Weights of a small GPT-style language model, trained from scratch on English Wikipedia: rotary positions, biases on query, key and value.
Each number is 50 + 12 x the weight over its row's rms, rounded and kept within 0 to 99. Layers, rows and columns count from 0. The size before them is the row's rms in percent of the matrix's.

# layer 5 MLP down, 64x192, rms 0.13, rows 34-50, columns 0-191
093:47 46 52 36 10 73 28 56 54 49 56 48 68 43 41 41 42 58 43 29 64 41 50 45 61 41 55 63 35 64 43 38 49 65 08 50 35 54 44 72 40 58 37 44 38 44 47 47 66 44 48 42 34 47 61 50 38 68 38 47 38 52 35 37 55 54 43 29 56 65 60 36 35 42 52 42 49 51 40 27 61 44 40 58 50 61 55 49 46 40 77 45 78 31 36 65 50 46 47 41 44 47 63 60 42 59 51 51 60 63 27 32 82 52 55 57 64 45 52 51 48 31 52 46 75 55 76 48 40 72 54 46 37 60 75 57 54 58 57 55 42 53 56 40 36 31 38 46 35 66 58 47 43 27 48 51 42 49 54 55 57 61 43 57 68 68 49 44 40 65 52 42 54 76 37 53 50 43 55 64 35 54 51 38 54 55 30 53 50 48 50 54
098:66 41 33 64 50 57 64 50 48 81 46 40 39 44 38 58 68 66 54 45 48 40 54 45 52 21 36 55 54 25 70 60 72 65 46 65 59 62 45 38 47 53 44 46 57 47 53 54 46 57 50 58 41 58 33 56 46 40 83 52 34 35 71 40 55 58 36 72 49 72 60 41 50 69 64 64 43 41 48 39 34 57 40 58 48 52 51 34 53 53 53 67 51 68 47 51 65 66 41 49 43 56 76 41 70 57 39 46 44 34 56 39 43 46 55 35 25 64 34 50 50 47 58 58 47 54 74 49 56 65 34 45 50 44 41 44 70 58 76 54 42 52 73 64 40 39 66 30 48 72 64 66 35 48 42 39 38 45 58 31 71 64 55 45 56 66 44 67 39 52 50 49 50 36 53 56 20 53 53 61 46 25 49 52 42 50 49 40 51 30 49 61
094:38 65 44 56 61 55 43 48 50 60 46 47 47 57 51 69 34 60 46 25 46 37 33 51 56 60 53 65 61 41 47 54 51 66 33 44 46 72 47 52 46 55 52 64 11 52 59 39 65 57 41 67 48 42 52 66 56 52 58 61 51 67 40 46 55 48 46 23 57 53 33 48 53 34 43 50 51 44 37 47 64 46 57 61 61 41 25 40 50 17 57 45 13 54 46 65 94 46 44 42 32 21 41 64 60 74 44 30 52 50 56 41 36 48 54 44 53 47 67 48 66 44 34 55 56 69 63 54 59 52 30 57 48 49 57 51 48 40 73 52 55 32 44 42 47 63 52 47 59 48 36 52 40 40 46 57 50 38 36 54 60 48 52 16 24 51 40 39 67 52 46 51 57 60 48 45 27 54 64 42 36 54 41 39 40 42 34 50 63 57 26 47
093:76 35 35 61 32 58 61 39 52 45 60 37 35 55 58 25 55 76 50 35 53 46 82 50 56 58 55 51 43 48 46 56 69 56 82 58 45 26 54 30 42 61 41 53 59 47 42 42 48 41 45 58 49 71 60 43 41 74 42 67 51 55 54 55 50 46 54 51 60 59 36 25 59 30 38 61 53 62 63 15 48 61 48 65 57 57 45 48 39 39 40 43 72 45 56 71 62 55 53 59 49 35 68 26 77 50 47 44 49 51 32 64 41 57 62 72 71 50 27 51 50 54 52 60 46 53 64 63 44 51 42 51 40 44 48 52 47 35 62 53 50 41 49 39 39 66 47 26 61 42 61 39 60 56 38 41 58 49 43 40 46 44 44 31 61 53 65 44 44 62 39 47 34 38 55 26 63 32 44 37 54 73 53 43 76 59 35 42 48 46 52 43
112:51 30 59 43 43 58 49 61 50 55 63 57 64 43 48 45 68 62 65 75 60 60 47 49 53 47 51 39 56 61 51 57 58 36 56 34 43 46 39 55 47 43 64 46 48 79 46 37 52 35 38 42 31 55 50 40 38 40 61 56 44 60 48 67 34 53 51 45 47 69 31 58 54 42 41 52 38 60 38 58 84 46 44 50 54 55 63 62 49 38 62 66 44 63 39 55 45 57 53 40 48 19 62 48 45 49 57 37 36 69 49 58 56 55 57 55 54 53 36 58 45 44 63 69 63 61 40 67 59 41 42 41 49 40 44 61 41 36 22 61 46 41 68 78 47 48 47 64 62 46 51 41 53 97 60 49 48 26 58 43 59 42 43 46 84 21 52 52 72 37 61 67 46 55 56 46 80 46 51 37 69 52 51 35 74 50 56 36 42 62 42 35
091:63 45 46 58 62 50 54 62 41 52 23 53 69 57 60 50 42 17 61 67 62 33 48 45 52 47 59 59 53 29 58 52 53 57 41 33 47 37 45 49 67 41 57 70 83 60 33 38 49 52 43 39 43 42 07 59 43 50 50 45 47 58 65 41 57 36 45 67 58 43 67 66 69 39 51 40 41 48 35 42 39 52 54 56 51 44 48 64 61 71 27 57 36 62 62 53 37 61 56 52 68 35 47 60 34 41 38 75 42 44 40 58 65 73 62 52 28 63 59 53 37 30 51 47 51 64 43 40 76 36 41 60 54 51 45 39 48 64 28 52 63 50 44 55 34 54 49 61 31 62 39 25 62 51 57 43 40 50 46 52 76 38 41 49 55 55 56 32 54 58 65 38 38 53 60 44 35 45 57 45 48 32 36 59 46 28 67 47 50 44 41 53
111:54 52 41 37 46 36 50 54 72 46 56 49 44 35 42 52 56 65 59 44 36 50 43 35 25 42 30 51 68 43 65 35 32 41 63 51 43 51 63 62 40 42 41 57 69 61 46 56 41 39 68 68 55 46 52 65 56 71 61 60 68 65 62 56 48 73 54 43 54 37 45 61 44 41 51 57 42 57 50 52 48 41 54 53 68 52 45 49 45 63 60 54 56 80 52 52 69 09 53 56 42 68 27 51 56 42 52 66 34 29 67 39 59 59 70 67 41 52 48 35 45 43 42 49 84 73 64 50 60 40 56 52 46 57 48 61 57 67 63 45 51 58 45 43 50 35 54 55 49 57 59 41 75 27 58 61 47 47 37 64 28 32 58 49 39 50 53 56 38 86 39 57 60 69 43 43 41 60 39 57 52 74 45 44 59 40 53 67 35 52 49 29
103:30 50 45 74 68 78 56 55 61 43 49 66 62 39 39 57 60 21 35 30 47 28 35 59 42 51 44 67 40 45 53 52 54 47 41 53 21 42 69 47 57 43 38 50 43 53 27 41 57 51 47 58 54 58 78 71 54 65 61 58 16 50 32 62 66 53 47 35 60 57 47 60 85 58 60 32 51 43 71 56 56 36 46 54 46 22 39 37 60 43 64 52 59 45 38 45 55 55 38 49 48 37 72 30 42 52 49 40 50 46 55 40 51 47 52 29 52 71 59 42 30 45 33 46 48 67 55 38 76 50 59 45 25 45 74 58 60 45 48 61 40 55 34 37 43 32 54 39 63 62 30 40 51 53 46 42 46 52 38 61 68 61 51 47 56 41 40 45 49 50 46 53 44 57 65 28 43 59 42 51 44 62 60 41 57 50 60 56 67 40 48 40
096:61 42 57 53 57 46 26 56 54 65 46 35 45 41 71 60 62 36 51 47 55 77 55 26 51 52 40 55 47 58 69 30 47 59 37 48 60 48 42 43 53 30 57 54 32 50 36 27 40 55 59 63 47 54 45 65 41 53 53 52 41 43 29 51 63 64 58 41 39 65 49 60 57 57 62 55 70 56 41 08 63 49 58 52 42 46 45 35 40 67 56 61 47 67 66 64 31 59 61 85 59 76 26 47 51 50 52 55 49 44 39 38 49 51 57 51 42 48 58 72 46 48 66 37 63 34 74 25 60 47 50 54 58 50 38 63 63 58 27 47 55 60 51 40 59 58 53 34 24 54 33 44 59 41 62 42 34 50 48 42 44 46 59 57 55 50 36 52 44 53 59 31 60 52 94 67 71 47 61 55 57 65 48 50 42 62 57 44 50 48 46 47
088:58 41 48 54 55 68 78 68 60 52 44 70 77 31 40 58 51 64 48 70 52 66 73 67 31 75 44 42 67 31 52 63 53 61 50 55 59 38 60 66 39 58 39 57 53 55 51 64 50 63 55 47 75 68 34 48 51 53 71 38 32 30 57 32 65 42 45 53 62 49 65 61 48 65 59 51 57 61 39 42 53 42 57 37 63 36 60 42 47 40 49 51 35 59 41 47 59 52 47 31 42 84 58 32 30 70 56 56 45 51 48 51 57 39 47 63 43 64 55 62 40 38 45 47 53 77 56 75 36 45 41 46 69 50 67 43 54 38 71 61 47 36 41 59 45 51 69 55 32 53 45 46 40 70 57 44 39 62 39 40 36 75 28 34 70 36 58 63 38 51 63 41 38 48 65 47 62 53 52 47 54 45 56 66 61 48 61 58 54 55 43 57
092:65 57 40 49 49 61 47 52 50 62 58 56 54 33 53 39 40 39 25 46 28 10 56 39 49 58 35 38 30 59 39 41 44 30 51 53 21 54 50 58 38 62 56 45 48 44 42 59 53 46 43 46 42 64 65 23 49 58 53 49 35 37 58 52 67 35 36 43 52 44 44 65 48 54 30 56 55 45 57 25 56 52 32 57 47 71 44 51 47 26 48 48 55 47 37 52 49 63 47 70 52 40 30 36 37 69 45 37 36 61 60 49 41 50 58 48 20 48 42 43 55 43 52 65 48 67 51 53 48 66 17 55 28 51 32 59 64 68 52 52 41 35 50 33 62 58 65 70 24 51 25 65 44 70 43 44 48 53 47 53 58 57 59 38 44 61 44 67 63 45 63 51 37 75 40 58 70 46 67 50 61 54 52 72 48 63 56 47 54 47 68 38
092:40 43 74 58 22 60 30 69 47 37 50 60 48 49 37 48 57 43 69 48 61 36 61 42 57 41 46 37 49 26 60 55 64 43 49 32 27 35 21 37 61 54 56 43 47 44 24 34 30 45 43 58 51 34 50 35 55 46 51 45 69 42 49 50 47 37 55 49 61 73 50 28 49 51 56 52 36 42 28 45 47 50 58 66 50 58 57 54 50 61 37 50 48 67 41 38 50 58 45 30 49 44 56 20 50 62 52 46 50 71 54 52 30 70 35 71 54 54 63 58 81 41 52 49 50 52 27 50 51 21 35 52 36 47 48 58 40 52 51 45 42 51 72 53 38 42 60 50 44 32 51 40 43 64 52 68 29 42 41 43 49 63 44 51 22 63 74 44 38 24 22 41 53 55 72 52 37 60 56 55 46 58 41 55 63 51 54 40 46 48 45 40
121:60 35 47 48 55 42 42 20 34 35 58 41 51 51 55 54 65 49 63 41 38 64 47 46 57 64 48 77 60 72 48 22 39 62 60 71 66 47 49 53 43 68 56 45 57 27 30 39 71 39 42 47 47 58 61 44 63 46 42 25 34 38 46 48 56 58 51 37 40 31 31 67 43 54 58 59 52 53 48 44 47 51 57 34 37 52 66 48 50 29 56 35 41 65 58 57 53 37 67 49 57 76 69 45 42 50 31 61 52 59 39 56 46 40 58 57 26 56 54 36 54 48 66 44 65 41 61 44 55 46 68 66 65 45 63 47 49 58 60 51 25 69 43 73 53 65 42 58 25 50 57 58 56 67 60 71 59 26 52 54 28 58 39 63 43 65 54 48 31 62 82 58 53 50 55 44 61 53 33 33 62 44 61 56 35 44 51 42 42 50 61 38
105:55 45 55 29 69 34 51 53 52 49 60 18 51 60 49 70 54 98 46 40 37 67 46 55 41 60 44 56 68 50 53 59 37 36 54 57 75 44 60 44 49 47 75 58 44 58 51 30 54 44 50 32 40 48 61 63 39 60 45 43 45 57 33 41 55 56 44 51 66 23 58 33 22 48 43 33 57 41 53 38 30 58 53 49 67 46 52 65 64 37 55 42 41 56 43 54 47 53 49 41 59 50 38 63 66 26 58 54 39 49 41 39 70 64 49 50 47 64 22 46 51 30 45 49 45 67 50 23 28 39 71 51 37 39 65 69 58 42 60 44 57 60 35 50 21 53 60 53 48 62 52 47 45 33 46 58 44 35 46 37 44 58 45 51 49 39 62 53 40 26 41 41 56 50 39 54 36 53 35 47 41 53 65 35 52 50 49 53 50 75 70 52
131:40 56 32 58 62 30 50 40 46 47 43 59 45 60 45 60 66 47 60 51 58 39 71 38 45 63 54 41 32 52 35 50 55 46 72 61 66 68 56 40 42 45 34 71 51 57 38 51 48 73 68 63 74 19 36 45 35 49 55 57 56 28 59 46 36 52 41 79 44 55 45 53 70 56 69 31 48 72 38 68 47 50 61 33 69 34 49 47 53 45 24 49 44 37 58 44 44 51 39 59 42 52 54 56 38 52 35 46 59 45 38 41 48 49 39 49 32 43 59 30 53 78 73 40 42 49 46 45 30 41 65 55 45 53 55 48 76 69 57 34 39 48 46 31 57 67 37 47 56 29 29 66 57 55 45 42 40 54 64 63 50 44 66 58 41 52 60 60 47 30 41 31 45 54 53 61 54 49 56 61 65 50 43 65 63 50 45 41 40 21 29 54
094:45 51 64 68 68 39 57 36 53 51 41 67 58 44 68 55 52 52 49 35 40 44 47 51 59 41 39 52 46 46 58 46 49 48 54 52 39 37 58 45 65 41 63 32 38 51 47 65 48 25 54 45 38 41 45 63 61 59 62 64 38 56 27 51 59 34 60 51 47 50 44 38 51 44 75 24 37 43 69 69 68 44 40 58 76 43 32 73 50 55 51 52 78 32 49 46 65 63 73 58 56 55 60 56 41 40 58 50 44 54 48 39 73 80 58 68 43 43 53 61 48 57 42 50 69 30 39 61 62 62 64 25 65 63 64 47 45 59 36 51 52 30 30 65 39 53 46 39 71 47 67 31 51 28 68 53 57 34 68 53 48 57 45 51 46 58 56 72 54 41 47 56 50 52 58 55 58 66 36 26 66 51 47 47 71 69 46 27 45 43 72 41
097:54 66 53 40 47 51 58 46 62 24 35 77 46 62 47 84 40 60 33 45 35 49 69 55 34 59 72 46 34 52 34 51 39 39 44 63 32 38 63 34 63 46 72 57 28 43 33 47 48 73 54 69 36 40 30 43 31 39 61 40 40 54 47 67 65 37 34 49 54 44 32 72 40 42 68 21 51 59 65 47 56 66 61 38 56 54 51 61 51 52 42 41 65 51 56 37 32 40 54 62 56 30 39 53 34 48 64 52 39 66 55 63 53 43 40 55 57 51 48 51 54 54 27 54 46 55 42 81 44 47 57 53 50 64 44 68 39 38 58 48 41 49 49 73 46 45 45 57 70 41 31 62 50 61 75 47 54 61 52 40 39 45 33 64 60 49 48 46 56 37 57 51 51 44 37 59 57 36 45 61 65 46 54 52 53 39 16 58 67 47 50 46